From a checkpoint of a small transformer trained on Wikipedia: a variant of Adam for these matrices.
Each number is 50 + 10 x the weight over its row's rms, rounded and kept within 0 to 99. Layers, rows and columns count from 0. The size before them is the row's rms in percent of the matrix's.

# layer 11 MLP up, 1344x384, rms 0.0334, rows 74-90, columns 192-287
100:48 55 53 53 49 55 58 38 52 57 56 36 58 59 54 57 35 59 44 54 57 59 44 56 50 74 58 76 43 69 49 54 77 31 47 52 48 43 31 31 63 23 73 58 48 43 58 55 41 39 48 48 49 46 54 44 30 59 32 41 32 47 60 41 48 43 51 54 40 69 45 33 60 38 29 51 53 61 58 67 49 38 56 49 50 55 33 45 52 51 52 43 49 47 46 49
100:50 35 48 39 72 52 46 37 41 49 32 56 44 40 44 47 42 60 43 67 28 48 30 55 44 50 49 45 60 64 49 61 60 57 45 44 52 34 52 59 61 40 77 52 42 60 49 55 61 63 51 56 58 37 57 50 42 54 34 60 46 49 38 45 50 46 46 50 65 41 49 33 49 51 44 46 51 45 42 68 41 58 52 41 61 47 57 52 49 45 53 40 41 39 49 33
097:59 49 61 49 34 38 40 55 47 58 50 51 56 55 51 48 44 50 66 72 49 51 69 48 51 34 54 49 46 67 35 55 48 55 42 56 67 49 48 41 62 52 60 66 55 53 51 59 59 37 55 49 43 40 56 54 61 43 42 33 43 38 35 38 58 34 60 50 48 31 58 51 43 49 30 45 44 53 62 50 49 53 51 60 50 60 45 59 63 37 40 65 59 36 83 65
108:51 37 60 52 75 38 59 68 49 64 39 39 37 72 53 56 33 46 38 40 28 31 41 47 51 48 55 43 33 65 49 83 56 51 35 63 60 55 46 42 55 86 62 57 50 46 56 56 58 45 54 51 35 46 55 44 62 47 61 45 56 50 51 56 55 54 36 44 41 43 61 43 66 56 39 56 53 48 53 53 64 44 47 50 43 45 53 52 65 34 62 52 62 55 57 46
090:52 54 47 44 59 52 67 45 51 48 40 49 43 54 66 37 41 47 45 36 57 63 47 45 66 51 51 50 44 53 37 58 61 53 52 47 49 50 46 33 50 69 57 43 28 42 71 47 47 48 42 66 51 63 46 56 44 49 41 60 41 47 43 58 50 57 52 47 59 52 46 56 53 36 53 37 53 61 54 32 38 61 71 63 41 57 48 56 50 43 52 52 67 50 70 58
094:42 39 54 51 52 47 59 62 50 48 42 48 49 54 56 49 43 51 42 47 51 44 44 69 49 50 34 46 57 53 48 58 51 52 57 26 56 49 39 46 44 55 42 43 51 52 39 50 57 58 29 41 48 49 44 46 60 43 61 47 51 53 44 45 46 36 57 52 44 41 41 46 54 46 52 41 49 35 71 56 43 55 44 41 31 53 38 61 49 48 52 45 56 44 67 51
097:42 59 49 39 71 35 60 48 49 70 59 62 51 67 58 65 40 58 36 59 38 50 58 44 48 59 50 54 44 45 36 53 66 55 55 51 43 57 31 52 44 48 50 56 35 65 39 51 60 46 64 46 58 33 48 53 46 30 26 57 39 40 36 50 46 59 57 54 36 40 50 40 45 39 62 37 60 63 49 66 45 66 39 43 38 58 43 64 77 52 58 44 52 43 58 50
096:34 30 52 46 44 39 65 40 46 65 57 43 50 44 44 46 45 33 48 63 48 47 45 35 41 32 43 45 50 57 53 62 59 45 52 24 51 37 46 58 53 34 49 33 41 51 55 47 53 53 54 53 49 60 37 49 60 54 36 27 53 51 39 58 56 52 43 55 59 45 57 47 50 53 39 45 41 63 37 48 31 41 61 33 45 55 56 47 42 36 64 53 46 54 51 45
099:64 58 50 45 42 27 46 41 36 52 59 31 67 41 43 52 46 49 42 56 50 49 35 19 31 58 55 58 44 47 49 66 42 45 43 38 61 71 51 39 74 62 55 44 49 52 46 54 46 32 38 52 48 57 49 61 35 58 47 44 60 25 49 55 35 48 43 68 41 54 66 57 56 43 51 55 52 53 59 51 28 61 56 44 54 47 45 61 52 50 45 44 52 58 56 46
100:51 61 52 44 41 43 66 49 29 63 56 49 70 38 50 58 41 62 45 51 38 21 44 54 33 48 56 61 46 48 40 47 49 53 40 49 53 48 53 48 51 56 49 49 55 51 46 50 60 53 55 78 55 59 52 55 58 55 59 43 68 40 48 41 50 45 47 29 48 55 52 44 59 39 33 36 59 54 54 33 46 47 47 44 57 62 37 54 42 44 35 49 60 43 43 36
097:53 30 57 61 24 44 21 49 53 48 54 56 51 51 37 65 47 62 51 47 36 57 39 49 49 32 61 50 32 66 32 59 32 56 37 44 40 58 30 68 60 48 52 37 60 44 63 50 64 61 42 49 34 41 62 58 40 59 56 61 61 45 35 47 49 56 58 60 31 31 66 48 65 46 32 58 41 47 60 35 43 69 43 62 67 48 61 68 54 43 54 34 49 52 57 34
101:61 59 70 57 37 48 51 47 52 59 43 52 51 53 48 57 43 47 49 64 33 41 40 38 61 57 76 66 57 62 46 58 42 39 30 78 64 56 55 43 50 64 63 29 52 40 59 52 53 52 66 54 24 44 54 64 61 67 43 38 52 52 44 41 34 51 73 68 53 41 52 53 48 64 46 44 66 53 54 65 47 35 52 41 50 45 62 66 50 39 48 61 61 57 55 56
103:41 56 52 46 58 51 73 54 44 44 45 43 61 60 51 29 51 41 59 51 52 58 57 64 27 45 42 45 39 66 38 54 57 42 56 62 60 52 55 36 49 47 50 67 46 40 45 58 59 37 45 50 48 55 55 49 50 42 48 54 47 41 51 48 49 40 46 38 33 43 47 51 51 33 46 37 69 55 40 38 45 44 49 55 52 63 41 56 51 40 51 59 37 50 61 54
105:36 54 39 42 57 58 48 71 35 48 42 50 75 50 25 42 41 40 50 38 60 28 45 44 49 43 31 47 29 64 33 57 42 41 22 52 57 56 55 52 44 52 46 48 60 57 56 54 54 53 50 49 41 45 42 75 58 70 37 50 60 50 44 44 44 44 63 61 51 49 36 62 60 29 68 40 41 49 62 60 46 65 42 60 50 49 48 53 68 44 37 53 53 54 45 40
092:41 58 40 49 33 28 56 54 54 50 54 62 33 62 55 54 43 39 39 53 57 50 44 46 60 53 51 53 55 64 41 59 50 28 50 45 46 55 27 48 57 33 42 47 24 39 46 56 63 51 51 68 51 40 41 28 42 28 48 38 54 34 53 48 46 55 35 49 38 68 36 42 64 52 44 59 55 44 50 62 42 60 58 27 61 47 43 51 65 62 56 62 46 53 55 63
098:54 52 48 30 45 48 44 47 59 64 52 44 76 62 52 46 44 42 63 64 44 56 54 54 60 42 49 55 50 52 36 35 39 45 63 54 57 54 34 57 64 51 60 41 70 45 42 50 55 56 55 53 66 38 56 59 35 44 50 46 54 46 48 50 49 58 69 31 40 70 52 54 51 47 45 41 53 56 62 38 50 47 58 46 39 49 43 51 51 47 37 54 48 49 53 50
108:54 32 48 50 65 58 51 44 24 51 66 66 37 44 50 38 43 41 51 51 38 38 44 35 37 57 51 64 40 54 58 59 53 35 43 56 58 42 66 33 43 52 46 32 56 56 59 51 43 50 51 56 64 42 45 49 48 46 37 48 44 57 62 50 62 64 48 42 50 51 32 62 54 42 50 50 46 33 58 50 39 39 51 49 58 54 50 55 62 55 58 55 44 43 67 41
# layer 11 MLP down (transposed), 1344x384, rms 0.0325, rows 74-90, columns 192-287
106:68 44 38 38 56 36 39 76 42 65 74 49 54 41 69 53 61 47 39 56 48 47 40 60 46 46 47 50 55 45 66 55 64 58 51 46 48 60 51 44 59 63 41 50 57 54 60 39 52 45 63 59 38 44 40 67 60 51 31 54 53 44 56 33 71 44 43 49 56 40 56 31 69 40 69 54 68 55 53 34 45 43 57 60 34 49 69 55 35 60 65 56 51 61 50 40
102:55 69 56 44 40 47 53 42 77 49 50 59 51 57 61 54 51 47 68 49 54 46 55 47 51 46 52 74 58 34 44 49 36 48 41 72 53 41 53 48 46 33 39 49 31 37 62 52 48 51 57 35 35 61 51 42 46 59 37 58 55 49 52 43 47 68 50 54 57 67 51 53 58 52 65 57 45 58 72 39 37 35 52 48 59 51 56 44 42 53 36 37 63 50 67 39
084:41 52 38 49 47 50 52 51 46 46 49 56 53 62 53 50 37 51 51 27 52 72 54 57 46 62 47 45 54 43 62 35 66 47 44 48 34 26 60 37 46 59 53 50 59 48 46 39 76 46 53 48 49 48 53 56 42 29 65 41 64 47 41 59 49 43 52 52 71 58 59 65 49 41 47 51 38 51 58 41 39 52 51 50 54 41 42 62 57 55 59 41 41 50 41 66
114:53 57 59 44 71 60 43 53 34 51 38 50 52 63 43 35 29 64 41 30 48 42 47 35 45 60 72 54 30 44 59 43 60 50 33 47 19 48 51 48 48 74 57 60 61 44 50 48 48 37 59 45 57 48 43 63 43 34 42 36 59 40 57 59 41 54 59 56 63 51 52 36 30 51 56 35 44 45 38 50 55 41 63 48 63 73 59 37 41 55 45 50 38 51 43 49
085:39 50 43 60 31 42 42 61 49 47 37 51 57 37 54 61 57 55 62 72 53 39 59 58 54 40 46 60 53 45 52 43 57 39 39 53 55 48 61 47 31 39 54 40 54 42 50 49 61 59 72 48 48 52 40 52 51 54 48 43 52 56 52 30 25 50 42 47 44 59 64 46 58 56 36 50 45 46 67 60 34 49 34 58 72 43 50 30 62 41 55 26 40 53 52 47
090:56 57 42 49 39 60 41 35 51 61 48 64 37 48 61 48 44 41 42 53 48 45 65 61 50 65 52 52 56 43 73 58 46 37 35 44 53 43 48 49 49 23 45 52 44 34 51 39 50 45 61 33 51 45 63 50 57 59 57 41 50 68 41 63 51 45 49 45 54 37 46 36 46 53 56 41 59 48 63 44 57 47 38 55 34 54 49 41 61 61 40 58 49 55 62 54
092:44 67 58 38 44 44 66 55 65 49 46 52 52 45 52 44 76 60 34 32 53 62 55 35 50 54 60 55 36 52 54 41 52 56 58 54 39 58 50 32 50 52 52 61 52 30 69 42 43 40 62 42 47 53 46 40 70 57 49 54 60 49 48 50 57 43 51 57 39 64 65 60 57 40 51 63 58 67 45 53 53 45 65 34 37 44 51 46 50 53 56 43 49 42 50 51
100:52 45 42 61 27 58 51 38 32 66 44 62 68 48 46 62 43 51 62 69 39 28 43 46 56 53 51 72 44 48 46 68 43 49 46 50 45 66 65 44 34 49 53 47 62 17 64 55 34 48 54 40 51 51 54 48 50 52 37 35 62 39 58 32 54 37 61 65 54 51 61 47 46 35 58 48 57 50 48 49 37 40 46 61 49 60 34 68 34 76 55 42 45 48 37 43
113:52 64 50 47 49 41 63 65 54 57 55 65 61 47 29 40 83 49 55 32 56 41 48 50 23 43 40 39 49 53 72 45 46 44 48 42 48 44 57 62 54 49 56 78 44 55 44 44 55 47 33 48 48 50 37 49 50 43 61 63 38 37 66 65 48 42 66 57 46 43 58 55 56 48 58 51 61 40 41 56 66 52 50 55 44 57 35 57 39 52 55 58 44 60 46 42
105:40 60 65 56 53 62 36 34 60 46 47 46 51 43 59 36 46 38 59 54 35 52 52 56 64 32 43 45 54 49 51 38 58 56 55 36 49 49 65 62 67 43 56 47 49 50 68 51 41 46 51 43 58 46 65 56 41 44 55 39 49 39 37 57 60 42 54 58 53 46 61 47 37 58 39 44 51 63 23 52 53 33 43 61 68 63 42 38 51 46 49 60 50 60 45 44
095:27 28 66 39 43 35 64 51 51 57 58 63 39 37 69 49 50 68 46 35 53 50 52 47 58 25 35 42 42 50 48 43 54 59 62 55 53 38 79 41 60 48 58 57 50 62 47 71 56 56 54 46 54 35 45 44 47 47 41 49 64 56 66 41 56 43 32 53 62 65 58 59 56 52 52 34 56 70 61 36 43 40 65 58 43 46 55 44 39 65 50 58 56 47 45 61
101:48 39 49 32 52 51 52 46 67 44 56 42 35 28 49 59 43 56 52 59 54 54 40 46 45 35 51 48 62 65 62 46 54 53 42 54 47 58 62 52 50 25 50 44 30 46 70 55 52 47 36 53 52 49 38 48 48 47 46 47 55 35 62 45 48 58 39 46 60 43 55 60 66 57 47 48 48 49 38 54 45 47 39 54 31 47 33 53 46 46 51 42 53 68 49 49
105:31 50 39 39 46 58 37 60 50 43 50 63 39 73 50 50 49 55 48 38 39 51 53 47 46 42 44 56 42 52 65 37 65 48 47 48 54 43 61 37 35 59 58 64 53 35 35 49 73 58 61 47 65 43 41 63 62 41 42 34 52 39 60 52 49 30 42 36 41 44 44 55 49 42 45 57 41 60 38 56 43 58 67 56 58 52 31 73 55 45 46 64 53 48 43 47
122:60 53 57 56 42 35 37 39 56 61 60 49 40 46 40 46 53 37 45 44 47 72 37 39 44 32 42 38 54 35 60 51 62 35 61 51 51 46 52 47 47 44 53 41 47 49 71 60 55 40 43 61 44 49 70 49 56 44 38 46 61 49 44 46 51 46 57 43 49 43 46 39 42 53 40 56 67 49 48 41 57 42 48 49 42 49 66 46 45 56 64 78 53 57 36 33
090:53 68 69 44 50 52 40 36 47 49 43 49 52 39 61 43 72 29 62 47 43 44 65 37 60 50 56 55 32 33 32 64 43 38 49 40 45 63 48 42 48 54 59 53 57 36 52 54 45 37 56 58 66 58 69 46 58 59 57 55 32 58 57 56 49 53 57 36 56 44 52 48 56 73 54 45 60 48 57 48 50 48 45 54 55 30 57 44 35 32 54 49 35 51 71 39
101:36 52 41 38 47 51 41 41 38 68 35 54 40 44 54 71 44 55 58 54 56 48 58 47 39 50 46 56 46 64 48 45 46 40 49 45 56 65 43 46 79 62 54 31 47 47 51 52 52 47 47 56 67 51 63 60 49 34 51 43 40 49 46 54 38 36 47 46 46 56 54 41 57 40 63 47 40 61 49 65 30 61 60 58 67 74 37 54 46 39 50 42 33 66 49 53
115:52 43 58 45 42 34 48 54 56 60 37 43 59 54 41 60 53 64 54 51 62 53 39 53 67 48 45 59 70 48 50 45 51 64 40 71 64 30 29 58 54 55 27 50 42 48 51 45 40 59 47 55 44 51 43 36 41 50 61 50 40 54 57 43 49 54 59 43 61 52 64 53 66 71 53 41 46 41 58 45 46 30 54 35 40 54 46 37 33 58 28 44 57 53 44 48